{
  "intermediate_size": 192,
  "vocab_size": 2048,
  "rope_fraction": 1.0,
  "parallel_block": true,
  "init_std_down": 0.0,
  "beta1": 0.95,
  "doc_mask": true
}
Each number is 128 + 32 x the weight over its row's rms, rounded and kept within 0 to 255. Layers, rows and columns count from 0. Numbers have three digits each. The size before them is the row's rms in percent of the matrix's.

# k: layer 12 attention key, 32x96, rms 0.088, rows 26-31, columns 0-95
# q: layer 12 attention query, 96x96, rms 0.0708, rows 27-31,59-63,91-95, columns 0-95
# v: layer 12 attention value, 32x96, rms 0.102, rows 0-29, columns 0-95
# o: layer 12 attention output (transposed), 96x96, rms 0.122, rows 0-28,32-60,64-92, columns 0-95
k26 111:161088128172134125157119122102119115119095134125119170147121088145094104110127139137066063134129078128190162104122119110168152077127144139140153080150183079112134122097183183186082144184113106076070115100150171147084145134158140112153112108141079083143158123145129084210172118156142157070
q27 101:116184143070131112125109124140076167154135116140120125051098171122159136149139186139112150086128168112104083151144113112104124119104088092146135204107106163133156119075117158176141161059188152194121141189158173098109108155165171165137100154096118132167100159178121107129147147123144191090
q59 092:110117172158114118153113119176108160154160120092067149120171207100127095120154134183138135123119128126176094076152140139149104092125062095105118170088117094141082134166153158122095153134143116192107154153151136054127137186110118159129137119167124085195135130067149064154114143120055141090
q91 159:134136128172171110178111117135078167104122135143111089074125206133172149181120153165069152110114174160156106140136136103133154130069104082152134139108052126166126108143131154107146160153156150171108179168137118127098072210122142150082127068092109098139109173152156128103131115110135148050
k27 124:137141140190136150168112084136108160086138145156103102122113189154135161132072116176109184138163133148143093066141118147158152111151110110097121059113124155105084117170101137083077156154163118129165181116197156174070130170151114214081149092107143063120161124169134136118150105139118151123
q28 097:111154157140166185148129137114093101161154130179128145161116121154075152167123127169159111146113117109112072132159170127088114154176107153141095153103132129149166144122083087055088164204160133090149194097091093163162129093208124111193172079157157124151112081144110122142144116122140070139
q60 092:172114154123099142147120145117057137135115097233083153175051066161094161113135125065116124160171127114159088107102162112089094133133103145165095114140121153148112133131101071117121138168142066127101133135096194092153156133166129089108170168150112107126118099152086136107199125116133082123
q92 135:111138152138143116136118123124069102127117150188099116159067174158067141154099130129164133166112145120130163146100114063055124161164144115117126158129101173127153123106105099172157116200131123114142149101154098181181105162202104122153149075118147072124092071150161080098156087198138103114
k28 114:163085146113118123111147073139061155176115133169151137162125147134118123135128126131154097114100160127151110127111117118103163134188121116083172143088083193159127181208171138154144141090129158141139142104160140175206138109166085101113073113128163073138147093179097082127150123172205113086
q29 121:151097116120138119152129114140125096103094196151133137165111080202088106113154135131129108117122102126114110133166125092149149150060114174143101103140074146124153088167111101116109177147116125180151149146160193154145199164135087175061170102191124088169169112113133172088179122086121126191
q61 101:184136085096145117154081109124057066083118157174121061103068166143145114088124160127170151124142194140120092145129108126142121152144096130089112111135082127180094052171112139113153124172100133068185144065148125171110074135078127082099129160136095143122132134111160109137111116117100132080
q93 119:187131098146111126125123119109117105115174174150115112134127104141129082125205102142116101160105111112145100152117113170150136115062156153134147143143076144192137058149131095128110117113123154147209120121173125200184135153111097126105214118147131181102153163076137155179120066095139068146
k29 111:114107132125195162105101119105092087141126104156088118088105171137106123154176083078117126175155145074144121129076125155093135127119146114114132180113092084172155033172166145093156104135121109158102125114137124131197099161069126162139134133046134166120105132158185111179180099086126152113
q30 101:117162118133056139121090131136091151086136122097125148136131141126079076098172188135083112087080132164071108125097147126159141143105151148150051221047109121090211152134133119172152105112139111117144170159127112161165079114111129113133154131090065140145093110127088081160120113133105115133
q62 095:101122143118149119139118129085083097071094143136133146085087121136161078086137131089090129137129114098113103182107155168133130089157140101151084120131134108145141161113114081165164077083097129098198090061153093094123080130074070121067125144162109030134127100099116104127087079134079143149
q94 131:101089190135133121063091138095093154064110144083156170060119117159122072106146114113107073072065083158096114176085136151167131126118126157127057152080077126138155081154151162165130093102125090112126108138130141107171106133102156162083137172088056131143128096136133113147159122154151135125
k30 110:093060135142204075088108149146085141128063136110109140085092160120179095102138161081115120143079129125124110087142052145103141127117088093116099095094145112165106123140128131198076147091076078174110131135113089114097144098086135181105152114103102193118139107174161127118136111085160123090
q31 106:080112139154122071171164135138122112140152106177122148135138183140154072127176108084153136116122194110112151135122114154131131131061128150087134071133121145202162155148152142126123120107120169166142171106075119143138066120124092132215077062127089073112102116117153115068131081142124146064
q63 120:146134114151117092200139113134105141125162099092081174129092184148143152113174148101133102113181147125075121166168178127144110100163137112110184094117134131174139138126115099123094139199088118114107174063064116135119118166125094137130066133129108060185120158099065140091106086158063117124
q95 138:071096120113107088137236107129159160179179123137107162078132170186187160117164088102174115101075113115082161133106125105111103144125127123161142105119176137153158115145136135130129119080191129160086169106084160139134147119141141145167110081132141094135116154116086116051091055139120123132
k31 121:096140099148124145171144077138125173058100107137168180057150138159137105143168160083106083156081073106154085111110125133158140156105154074167159142093153185169167103076169127139117161171148136151130192119135132131142114138133143143168147091086144158104104092087067176140126122199110119149
v0 092:171155146191099061129103148082153146138142144145130111128178101093176108135171175057169149172141087081142129181153110104130085088107108147127140131162197168192101103105162102139088128095140143144092109105132112139131158154167172183101156099164170113162146158161161134093107131134194098128
o0 097:110130102081089118244108092121118140173155107161159021166168156065136067169134119139089155139135154041189067139146100134145142107153158144129144095129162100122123145133082149153120106147120168096108100124097095168167118140109132115121086122083111094126137161144142142143113128115114121146
o32 088:097142154200148083128113119146136140119138134148165083105055145176100104144109159130086112093154130149147167140099088063096063097131144142122094134161112066148179115184184152193096120125115099136155186109095170108082135170149094095122177137122122110162177082166138180116102136138126151092
o64 093:119103153089134231068184130147153163144136097085093099164143162144140182143158108106112167119136135162134131043134178179177165162101154082147153157110108178089072140138072110117122119170146135092099117164132125102114134120164115108103109115132158187141132127099081073121131116092086094153
v1 107:084098177137098177123215137114136111161090164097107114164098137192147113127147169107106074140123047100158114130153173153150141105156100108153175142116156142079091163181178187135129151094124163134135117145158117120084130099131103169149176124085098203107106098169126177120088142158124121100
o1 103:093108128121129192146172127077178118126102107132132115126113122088167158132076096143129146110201153107122121159106157113130182152160137168142150085155208163147109099216114134061165107142174151112142137138097127130138145056075114143101175148155174126091130154109098148172129077135148138059
o33 094:164140080141130181122165135169149134113094165058179050168192121123122115140172134125080122109079171122149178155132101122166124095089089078137131154128125137158085084092156075087137119097120128151114146153099074074167152130166139128150111116100115129113162121127167087080040159140137116155
o65 105:126177153080097044141099065131114122112148095128123174084075113163107131107084148158133167145127156108152088108140101125127112128107171105141084160103132093109175103088094158141105077176075096110131164142159189194080116176128146096084118041137126118177105124114082122123144144115116144169
v2 108:149090110059184118098138129182115140094095126142096120157107146112127139181156090075164159211086113166168178097167102120167116051132143127111125099173183076131108092113125153126133131144129156106098143075140050101118149127109141154107138172102087079112157101192143116152152161133096123143
o2 112:102127140128134109093117153115146129091136140176142142114102144209094131097120111155139146155134115143208115139134110060218079124124105123129173070120146151122125120118056166178156135135151144068151183139082144127089089152095209144096151098047120124144114086132181093140148138122153113133
o34 092:143115141181071172135147166088133113150159118108124135115097128141164178115195095159122104096167156142101207155128173180123190115100189142109116149123176158123181128130123116156121140135114189229114145135074176152118132132168126113145086076172067139097116152106125166119098155144145121134
o66 115:107147115099169130095117111140130091128096130110148116107199079106163113131097130125110098120104130062120089088165100126121078175073101081170122167101136122101069115177208075068104111114155059045136127157158107144157127141127176110163125129157176093177127128111122097081145127149133166126
v3 097:204128136115106104107124125142123165147165072099172111127164187172047119109104178106169098075149133180114121107137159131146109134169145133092105110111126140133146155076124116160130110079065058168197108142156115183107151138114110145125123147167176124086127082093160119108175151183118113174
o3 108:198134149103127150180063146105088102143152142156117164122110178114123195094110126084095068117140108163089104099075147107126148108134164125092201159110190156107164174149139106145116114073108135188157105123094126140107089151168137140135106183175098163145126070117078120132184122150101097150
o35 093:100105144113170123087209113151136161119062113104081078132121126149152125143115156146127120141145129124127123199160133174119087136176083177133058141119027185150154122068141131132133119124181142123101142119163100173167128064112137136161088106155204117125122153128059112133119143148108141134
o67 110:095152139153115095128137107129161110177119154158170080108159115110112129108147089078122117090111108049078129098107113082143162174051151105137153087174207084131051110146118163133114104105167171100135149078099164082149105190108077113108129071128100150158150124151129100080140103125132135129
v4 092:079100134130153196089149143118156142127148102129163121102174102108159123122151139105103122167116184113144145151130085108160119165177098138176182063140095107125163060100150171185033133115137123128162126123149051165163123168197113129111154100096160165116132118113149106129142116135092203132
o4 099:088096135103145112083128130105172152187119039105116021127132111093149156116112091063101110153157183095154175200113163133153162134109178115126184091117177119124123162146138129138160105134124140103115126137106113118125116207130121109142108088140184115127127071141156112153137087170086155114
o36 097:151101098173066149133077148137129155101142107132091107145120123151085162187099126103178134185159142164166067117132101101148165120152119144108109115069097137070106162123122110115170127212162121143129194139121123135137093052115160142158169100125114107145131201082110121081128131102174060118
o68 094:174176168103115087153183147075121092174155161160148106132132075119142102156151093132099107108095136093074169119170196132094125168092203096163101127138175125091143089143080154092159133067119120143112115142143159117116109167138119131094103182131047141100082144150100171152149123085127168141
v5 107:151202090123157164156097126185133072126154162131102098095136157162132081116124120107133106121151113121109118088127067145103103181111141066116134105185102164143147207152176099139148153085158153153091139088112056138113199067100172182126100067130132175145108140124130135127111101123095145118
o5 119:137159106062166154145142103188127131047084126142078019145154127110111117117103150136162102158102135136115091164154151096128106126093105130104101143130103130102146163165128031097115129122121103161146144137100098142113159104085141132195118121129148146080068112094099092108160119047156141111
o37 099:123156099182116129148123126091087167151157165114136101125094083098175165104201136084122134100141110134118130134111148098123141154134179135088105102077176090114134141152156129136131096106185106146174182201120132147155097100158154099061135090158103137126117113107115210079151147150233118142
o69 091:106113174152070102092149145080148119137147074108174128132155120137099146192124127118124116156098151106157111139071102128161143124060107134160135146144073171120128093116076200167081133155119170124114133100158182073152121215145127114179167109106155078142144153165137104169085168108064119129
v6 084:081141136154147133153222091088112134136100176136110147103139161107148139206069172101098146101168214146156145091135133138105134123124144111123141143124144104147152141099172132152115163127164126126092087135143109116120102140097129149089166159188126039131130178087100122097122071205091100155
o6 081:128129115139196089128090149126174128145104175179180127134087161181166072127148096120195112114136155132162113092194150152139171146093158122108167122089140128120117135116119178173104134107136110123166148096057126126116125112126103123117173138120085132139150088125046227067137117153084139103
o38 101:093114117138089148165168110166103187158157131110113055167096151112178113125135128081166139108162094177122129118130147153129092179183096109103091145103077129122162179085118087096152094101121101189095074115113144120132068099105118121098152182136145144125059156080126137081099089166182095123
o70 105:177166145117106150112119126134179092083114099069114104129152150089073198129126141154103100114144141112113102145128097113097133059148142137127131109198103171125114122152152168129156093158084156102159132203170101180146168125168162120078092116131123148115165115208114073203138178112161130142
v7 096:136128138151137086142140102141115138166131144116171171107099091142084139179106137067092090100130106183161078090112149124111124138201206111105100165212130131123107074116155153096140164172126157086085138128165137104061153146201142103153113127135114143164139095127179088172108177108101102137
o7 105:112144164075179164144132086126078105135169144203163123130089129140148162111114115139120138136083104147144169028141074128134126178134191119167072136127167139153123111117171140056142131131120126094137180181099151118076105177161113147172100122120099086155138161134159096161167119110182166119
o39 086:167140095138075116089131144119166137079097096094147106146130090145093047133112168108118103099114175032112066133066132064099145120116109102132155117071149106142121129166086153100081136123119100153147152112158112137152115081118127076149187106147211157127154128113138172098093107122143171099
o71 097:100162135106123135101122126115156110166099159120061153105128129082176206127123085103165152080163125131127115158144174170153105082091060141126165115145085184108106123155121076159122109085146111067142085094059073169146091158120157138116087140151059090110117124142110119126168177131095169136
v8 100:114074085105153117114186133172175071119149124074164126102159121155129114119104134128111101119133165120141147138140170107137113148111120143083119147167148211138159105115094101124082183172129117127122139125151113167158124201117153150124107172248200159121106106150122155146125129117160168051
o8 102:139158100093155138186192102191133153133123101124094107160114146110121122071142128161079173196109097195135157106156121147132135117121157098111157108123171153161153098097094160130115178144143160128127162132098212144131128149093130115186134062164186144102163119059072135090149078105113129106
o40 100:118131140128165123099077102130130081053052152130165126105162045195125135157087132100140141140143081121133141110128121186147127145182127124145086122096177129118133158131109076198153076122087125101103035103176107164117113122156134155080141090134133111118152110124166139205132154135105134115
o72 103:125158160100084158134130114124170199172159104109111122142109176057148148147163150143153100113127142127140131142128175090095150115110104103137080133153062101165056138101182163116158125094139140179127138158083135104107117117062152130091082139099117156157122124156056124142113058137095149217
v9 102:166129160160116157104197122165122114098131146136101061127148155119164179154124140114110132135119107162175132144140180131111206115142069116149123111152113036088148078181063122062109122107105102080181135133134130131102137148120108198138099112121111138149122193108128171089109075114154086096
o9 104:111064086195119140112080117116136092055133151132103000140114155090122170091127153110130097166184141167147067200126156133134149182108114117166139107126111121129104143149074177118088123161155110092139099116140184137097140114122153155060141141115132151145128128151129112154155116169147105129
o41 089:103168132127150121167126142113124091174080122077137165175138082101156104143099129136149069102121076106102138146173183107172101164113122135160144084077095163127102175183150111142151142089129139085100112132139150075182129161123126127163176092119156077155159036149053101133151134180105147146
o73 104:122122174114137117132113120143122085192167099158114212157073149155159122126137171100125162120145147075095097081158079067096113125187131092064137135140143157152177124025120159129121142171130084155165134142102069134156138089147130104080079110128140109149118159128111091088118159092122136162
v10 100:100197150128181109139160182153165095089102158109117050149135138177107117152133136109102079076087061135105042143104052129123151142082108114109118150128127099158108167133190099100143119161105176088148058147106111158126148149082133101169123119143141124192135137124120101173151138122128096142
o10 107:133107128050162141103109107120106089116123139197062108106121110133179069120143110152152167124108115142162067124115128084115084142101113139169088093166140096142100147148141145096083093117094161183141087102140104121115103119058153131135184150198107209132098156088204158136114108109135127150
o42 083:103129148089109131143154143147092147193113100117158038187133122181095174116124147121155136096184150092081170144177131173134121119110118144148106165075134149122126102082081123095106114125136118094149164134058121156134192149174111141065148116114162109137149098133183069084097175120143078163
o74 106:140102171191138119078108134100120120156172133146065172077117168157124086164080140093101104156109130111096144103110093084085130104161135133074120077167112138102135134154197141197111163119150106146110152091146113132086139160168128146136120167096114071071104117144049177102117109158136160064
v11 093:149130169149170146171119097171172096163175116090135162119090160123171074125161104140127152123082134081091155218113147159110088110139080161057111111072187128056091102137162068084130145143118147145077122159124092123130116098131118113153094103103124142161107134080161123166141090152155147094
o11 093:113124061158126165120159137147150142109132142066059174063105100133160095171140132144104178132134149129169158076127077146107128126144121138110105129126127136169107097110058107099082095201114069071059160185120110126070127149121122117130096090158110125072079131099109147099124111118132074100
o43 100:153149120167081115160118148157146096121107165121138021173129174088120142139119129102171089115123095080109076133151122088136103206196138140145100124165112143071164123101109118106084130167159182119165104071084146109148098175131190128150096072127143116093127189146108130107122166121128142159
o75 092:107147134142115104102150086132074135150175076143155074143066094146149144099104172097133118141137145156139096100166200171151189125068100114129146150120088109174150142149091133196146128065164115172122149159137160146186123085138070126121156141087118131169182070178137087094111165115113135111
v12 100:097169179099154163175146120178141149122137128167057115109080200123096124103095095146155116146143102159137134188145157184151140164140116190139115115135149159179119124124153079115124136134061090111091120087066166162115192167175215113130130126109141106144152160128135081102095164110141120136
o12 108:147140161120111191194122101138138157122108154160159096135115117122033144154101129140128124166099111131180085093151102112105095160102123120140063191137156114120101142099113168174079147111134125165093117139093129174116099211128136040158080084137193157080126147133111122125143181126154135156
o44 084:118096057139144136198132079135128148099195136094155074142080175127156197179115153122098121128113151137132136144213115194142152114115139159131194184141099138178095140112136126093138093142072095139100153141148131073121116132118106108146109140171077124196131122120164096069140168134134124108
o76 100:141113146140083064113124119139127081198127094162130119119126078123194058100185131087134167105143126124131108070073105092177106122127126106095094109067111102127145100178179171117124158089173144104151149103132081158111132078120092204109188127119124110085148153126103202132113125125143109137
v13 092:192117104122121107131168132112136168134180131135123138145211171149123113198159123102174176112072105160144164120158138176102138171146130192155127152126116114180074204132147098077129162170122090123138168189138138102184128161118161147127099076104093143103099137138096121096127179120071140112
o13 095:105116192123078103152108116113113092096103155143149087116112121064089140144178080160122140132137099170095158073128120126178068041176118167159155124141158096119132119196130128143132118082162074165102169125145111100125154145115149162114085106112072150161141168098144164081185121069120104156
o45 078:138115105105134226123113150137134124150074140097097116087111136199146078122137106183130175100087161092156084162153165119122128160085129094141125129148139145128131159179096112119095189090154129173220182133148125175155130113103138124156153117136126125098128124183160079138052088089138117101
o77 099:095130124127153104145084142105150145125194102127166156177096122139160162113146198133132085157188106085125149136085127111061128156119106061083076143059124113084146120102184124126161084133110121128101075155099101110099154105150109092050138160120189183170129114137166131159159160157137104145
v14 110:131063095125150092160089146091103080073105150117092058135105113090187170168088147118173113182103101129135152139143140152130147161110137132174148137090086133126144079129172133071179113129208150127145104122151085146107088116156146108134135191138108114107110151090120123113126122124042206151
o14 124:177125115214123106053090133160143092081131150157152079129150128076153161144078149142150109154125101122150070116114117112082102081180089132085142121122116090126071107158075151096178092180157111097106129075140119118123127148140163169141147098120144132141205120161125143148158118148137212102
o46 091:163122105095096092119192140123153126112145129117155144171120196188110142101112159126096143155201135177149152113183122162118169090120139103154152167058131082117121124089175135171133070133109209136157126147127161174103131156114082094151148125101139089121092146141165129151120083143089042162
o78 095:100151116146176100105078149127086146141112140102118051106121092115125186163173110119134165056081123085102156161117154133129064147141103135129087100146145165150128211171146103192130211070118102084097116124105089092124098093116130169103075142132101133136115112135088166136101117107178134131
v15 108:132077166199126126149105129150104084128160131106114051083086135140158115181171133112116131171139128101127117146154145150100162109146122146192140130147198096125119084056098103111103139150091126135142111117179127131108157149110129172122141090099169122141197154117091129178156147058064101051
o15 120:096139091166116114119106079148110101095173145102119033096133189140152122152118144076160090145145098157241130153157103149113161136119166138153138115107120070148128085074100112094095127169116128110165153110150101139106132158059139169136143121111188112142143191117159149174159106123073143119
o47 084:151152122172105118183179084118142176110110105117093139148141082087105162118155092142121138154134155175148067119084100174136128144104146139127114085174070152131122109159026163159068148177153129165121136095143122159131167140067182106140121059112139111099152138135099149082114153070091153098
o79 109:107098120128146135090145109135128145158187149140198255137116178134153101149105103120148155118070069132069151132128157057139109156133099147102116155120133141099148134149184118123160086082178114148112127168083125116154126098181100136131150146152086128154120125123113136091121116181158131175
v16 113:148061187140153136181181141073164130175159101089163082049146130124097094101169129122157150132101080099161107144116166089105155116108156155118041106136108083140134109128097178129117090172153153118120160129134123125103076155170193136131124113134168128154159171173092107126118138188111104094
o16 124:066094137142079150142155081122215133106128145087190120119110198151144165128135094092109128144066124137167114114166140130144162146122131142140120128109132120142150070082124104130080065124188200117069115090064085148118155162102098128130138108112108106133142174180156140139179115139129066161
o48 098:125090110061181119128078137129078084102043183102095097102115159118108052064117164140147126121145128140127119143138126107148117110161085106101125118109108111161126105158151160194207124105125089094189070115149119127123151075167193123111130193136119136108117174144146077148104122145125146126
o80 105:127160142120162142097138139116123145207209057204127125151156082087168208169123121092164132126136107086116115134115104169083144136096154097153188139116118107132096149132093109086130186156103131139143124120132117155197089124112060152136135123121154109131123056138064138122124094093137166108
v17 098:143139143078124149094136178064094128088134075133100141177116100121166112144177169124088132139096155098082136125133134116196116113168167112092067161137101116178164169175120098097114134185139146144166068104120089122101191115115158154167202148162125140133156172112172163082096108156096118095
o17 096:121104140145093129096157112171114107088125168164101165162136067167170104137094152157155117101166106129093096099129112123144129111156079089171199126167101148055119166114116141094161158135173168095133104130135076069135128126081145076172195133097120182102156113171175111172109124074096161102
o49 087:136035150108166148133076083147109197157127118092131095054113129126097167088133144177119074157150113129124088119143142079154100132157105189152094145103150115173136167145172114127107163169121075191114098124096144104142104160148164137052114158179141085093137137118103087121155132169150115100
o81 098:101178054111073140135166122111151142201125153160171067102127188122156182142162122105144156125174183111161127137152117106119174117082165154086144084154107154095092103114134158170154107130136143065084154119138104166132086089115124158125075065105134163153102151091132085074128159115133109168
v18 108:070213117150105086103111154209109122070133090138120152076178115158132157073134145056124088122137107131143154098131139170150177121185134196143156140099093148110163112140121077135093118178164124137152148136092102115088084132128151152099100108132164119109051133099105120114168169120097138164
o18 115:120181118175106085160175173171150135134077159118156128146110136078140165121134133093091112104144140099055099122132160114140146106141130198155206059138184128083141162122155060176049172168153087116124113128112075109099156118126157130139100076126131148144086108093091143114109146134131098120
o50 079:102115131043092129189077128135082110132127084173106096110152106112125119117140206138117104125149174126144098171093066125093168127125090121157123145170147111105106164200069168114062120092076169112091149143095146133138093104135109099137149155164162126143129112171119104138131134062080180162
o82 107:190063155137149130090144079093180065139161122141087104157088155154173113137092086119132155140145101100108153123184115120158022141098170102103103160146124106187126100070184177107172086122126135111131114115109145109126111180123127161129135153118120142091152136105157165098114135202168109099
v19 095:102070161151151139144103089163081101117106087095090134106106195098141123153147172089078079181151075130123161119108084174077177136140139109127150188107114125199122155184113127119129162150100087045199136166129096110159129144113120119137125173108162174126098120144135094179114113148156131136
o19 096:064136112195157145102082190127104098105129152103073143087098167034148122143134127164167128112122082140108122141097118185100155158128145111177099135117125121143111122176088206096113156137146113104145039175157131160144160081119173164118120124114174157082151118131154116120082092098126118111
o51 094:160085122187144163159141104164062185138174081113131151110138112161130106104137119180049132141153215155167101133168115079141151141120120176156091139124177145072156074117135123128128209126117127168119153157109140116110127166118095112158111088134124139176124127124131128089099191133151057094
o83 103:115157140074134119149115120138200080167095181188116127171182073107119204159095111125200104127134074063117144168108132147143080090163115090074140069130131127143109170078099129132157090133170137130088110064089097157135111117116159144158156128119088109121115128133090158152122083126130160149
v20 102:097169165097124177161107168069154129032108140167123134078117123123158168177177118101122116106158108107087134090105176111090119132110150146147142084107093118109080158135117084177113146102078105066088144154064106121154173148111130116118084097123174159129167171098152123171112156183104144164
o20 105:152159138116166136140146115128151098088160114128125099084104108087109120123141114064129099096148152115151139169072104111090095117145116169191119105156069089134140122141128109191157078129115150149163162181111080144166154082076176035153073124128147164101145111169099134093140189136175082164
o52 087:109091094098129116158114137156093165117094123068126161184104119172121166112153118112100124200161117164105102065093080089165128185141103117117136149079116124143113150108011161166102150115118109132151098100147138096147130082084106163087150091137105112123148164108115111085149082122075103065
o84 104:135165174114112115092123120149100101178120138162150074175142129144146095142119115173142193066093128141174130144173180153130128132139097131108136178183122190103158062187180129050117147149136172142139152112137110186108101146188116096177117162083108100180095109163136146152145129105131154168
v21 097:089129144108148133175144110095117103125121097109125136152132088137184158102086159108122177138110078123101185104112125133150131064174054151181100124178067072130175092141125089135154164158100159202117078115171106091142148163174120066113157111137109097067117164119120124115141130134172156184
o21 100:114132105161085147109151165121138117129137127079129179118119087158161166101084166138136092147086147087137117139133175104128174145114089151201126196099128130097139096120161097141150152207151084161117091152089109126087075166146139151066169120112168118066142171205106134114121131173171165164
o53 091:141097102136194129151150118188143106165132099104087050088142116068147138174092114068140137136174101069109124118135079142130175155115148153165129069130178100133186137150168155179111143098119131067108174107093095111144109108126086136160156151171128080085128108119143101149082153133133136057
o85 105:137186148173083107071120112114137174124135173111123051153106183118101074116166155151111133074161175151126130163129157080082071167130118094090102154143110160068118142161127113115122102165139086110155147160105126134118145136150154135042107129092088172162086157105135154135204126091091141157
v22 111:121142094105068134082161099141148127162144053124115154076152148077110126087109122143083153075170144025121113134102133112152162111156150160100198140118105122177130144091148123119190129166171137128143187156121091135114103163156114130130110153138063138078180138132143152092143110120148187071
o22 119:120103124124140130157147116110187153121105067063150139066127071101080179081110147103143133144139158127119175063110117132119181088139141153154191130166124166106134142100144093161126228155137141130116099089084119139101091114124111134083160077164111116093154116111086113177130136148061188137
o54 095:139122129122136165083084152139118100199126109145145097192174127170136144102135158126118127134148126118124140099152144081191090144099136154128084161068107099096085105177129114128112126138195056112205108091170150145113122145111169076124156074088179173128145161123077174148131094115161067123
o86 103:142108145146159156223163075089148210093108131106094145142115098171143143149145070151114113133120112153142087126128111165132131094138139076102104108165128159166179104116165155104098087074125153118068141151073152124199154115148113161168130144158163104131097061162160080101126072135105116117
v23 093:095103129124131093153083076089141118124133162087113106173144161125139145103114101103185123145119176159090077159124147129163185102178151094093142070194107056133109116077175152135058138130136146103148188089047145107132127086125139105186140128144139130103122095099087166085158095140154139098
o23 102:123109092153111063131114118123143164151078139091124096089150083119136128130152080122092168100172131203124135144064153135169163168125144175124102117096101092173107103144189072154084156131109106144171156140160100108099133097173150122180159126126086192108085123098076148134117129210100164101
o55 106:107114143044184113149145135079105123086157123193088169159133115165153105107139132182169095144172147130114127166155136146062125109094084076133148156178125142140135142162145216106134124162143158106093141122160169120110141188146084134108105177082158123189142129111182164105154157140097116171
o87 107:139173114158112189099114151194087159066100139092166157134149157088126145119151129117098138097106111166135168134094126167124121069130129145182170117040185163096124091105067105097114130091116106126111134188133072112115145119097102123107125074144083100115169115122129082197112123060144112115
v24 101:168094098144129098170132192138149134114076104142124166136119097088128176061080165098130145107147088124134078163127141160127104089102158134158165137113103122124117164148094187150106122114089138076151116091155094136109087134108119077097108090174150084171143082069143130103121079048074193132
o24 102:153132104148181068144146167127115118127095054111077106080121093145108095104114161125087147144127133073135127144131139162094143103029120107088141187127144131116178127161137153155127134105144141054178100080112121164194114135135084182099134143149108166072145134096129157140134165078116154063
o56 103:181151140096159164119105104148110123053095165121116152145097186068168091129075149149139108139149113145109065164073126085131160083179063128124187107114088130150097114072139128133098093134057121173133164133169114114117177115099127110126133170152111165094183128145089117164140073148101159137
o88 108:071091148110148106059105080091128105188160112164158157088143098179155142118204068110126123082114120086129175087136130169094060141169118086143064111110137146154114121149128063115130122118155119116118166146097129125134124161164152129124161169082163070147095109147200142125131154180160107127
v25 101:084134134170081142151088160105158148109087183182103153121140074126138171104143135108152110151115112206075147094140129119159160058139154074151147164076132097153099092106129134080163187149129153147189110152156114182183133097084171132107136123174129141078133081090103165174098130135116135111
o25 107:127098152146211176104102145132115104136097148134115208154148062100185123160145115179120110137178157129092157148144114136135129033144107130124169046089083112174118142122134085100178160125131104159125123124100129139126176109057117117147198084110112143139143103129122139180079131110142150140
o57 074:133129098119172078166181090090085149091092128084118127088055150077132131139123175085186127107126156097089144164135124133114123146157088109093127151160083108138137117067146149154160142095078085068095100063158151118130182106113096100163052100171149114145147089144137095096144089135088145116
o89 106:116127144153094116107122151128132117126183182093167192146185148138138159177114079152119123081086089158168114130115151123156065175081158121179145161096153148118159164158088140109122051157133123126173120172095092116091112179171152169103139186134116136149130184179149114165157179142175147118
v26 099:102080108142202093096159129056106175176167170120156108129116096042103103133119079148112084140147121092102107137147107162123161127146093123106156180120182116144073156103076155139157098139143114151126147085149115181137122192178172183105118114073166144129090107159097149124162117119133125174
o26 106:133129103148145115155127101106135101147137133156199081110170156173117111131089134148117125179121162157138143166161091166107140140094122120027166143117145088171175105129083160120100133108131112123107142064115171151146152091198119136093175081142088074129138193110139130137154109107043177170
o58 104:134082138143117168085084102151111136146163122142123098141138095155125231144167121151133116152178145149159106115206089090197095119139173179104067119114099138119095136113158082149123178131170110155108183158077082104185134135122125116057110115138130112103167126142161121140152158126158059119
o90 104:103200165134093126179153131105170120203095131121080136117083114125156116117135150069175090117144126111091145135048165119088096184121109090175174115148161084146182104128117114055118113183132152147170109144143162133155090142121103103217116105117123114161095137165143149141127154157146158101
v27 095:152137152139120148130074145168139122121131146123119081106109135159141142092163132175149092094157131064064154084100175146089084114058140174110151117156127134150175093131091165069096094110140082135160148100143101089107100144165102150138166118083138140137048126111086121120193183212144109149
o27 090:167147093157065179161105128127154119113111115124139048225125116130140131104131096098152082117149060101120156181084123137119146177103124146158152131120127071113159116143186152107072102158127137104064072117088157115185147070114153153076134153154130122132177124112130142086113167163125087122
o59 088:072106149101167119096082172115110085132127136209070105127127130146103137081167134146141127133105165126163158201117124184084096122138121153085099134180127118074137093123108178156133140173118120118114200126112133117154122137111162112133114170166213140112098200117110158110096119097094135050
o91 113:147134118177105092159179113133104181090114088086143122091153075124099106108088140142063076129102108140120085087155161105162135088115121126173131139086190109159090215132153088157108165075170128132174098099129125115078119133123076129124097138165086119139192088096188137145144102139168100125
v28 095:113098112110125111108100133098103131103128123117130133133151169107211194071092113148123172081169099213090156129097152116114088148133171121164110133129196063157170131074112155132128166179127206087135142179116178133143134126064149136087120142120125131168087160100154100153123097125092159140
o28 099:147128140146130097124174117096077165136148158156097175136152134087118177102085087155144107136141124095137085152122101175089115140142042111121167159110121180178109139142149188143065111122109092115141157159126170149101121097198133178062148067107133099122133039163116138183134113112107160148
o60 099:111184151074171176190148142124141176125161104148139137124127135126135114132158144088168120101198076143098149143086130084203168147154158119115132131155111135188187142098072132098164146120170092128158119092115155168154086083094162099104104176163124116116120159149035091087099138122137114112
o92 100:098131135152106156051104139163114053160160144139169065177071111148123126172126121118136153121054095148165119124187120097079103150135113086091115145069100157095090105118157084139184142126125096172091131159100063098130120152154128117164136177083105111083133139061116138158151100118159115131
v29 098:157134074133083138141104121053156114173108160083137111083157133164125120136111109142102154176116170064138036137139169149115145102174097187122116088093111168167121110159123145116102099153119173157184094080121101144126147182169109157070107131144126121124092149113090098208080116113163115117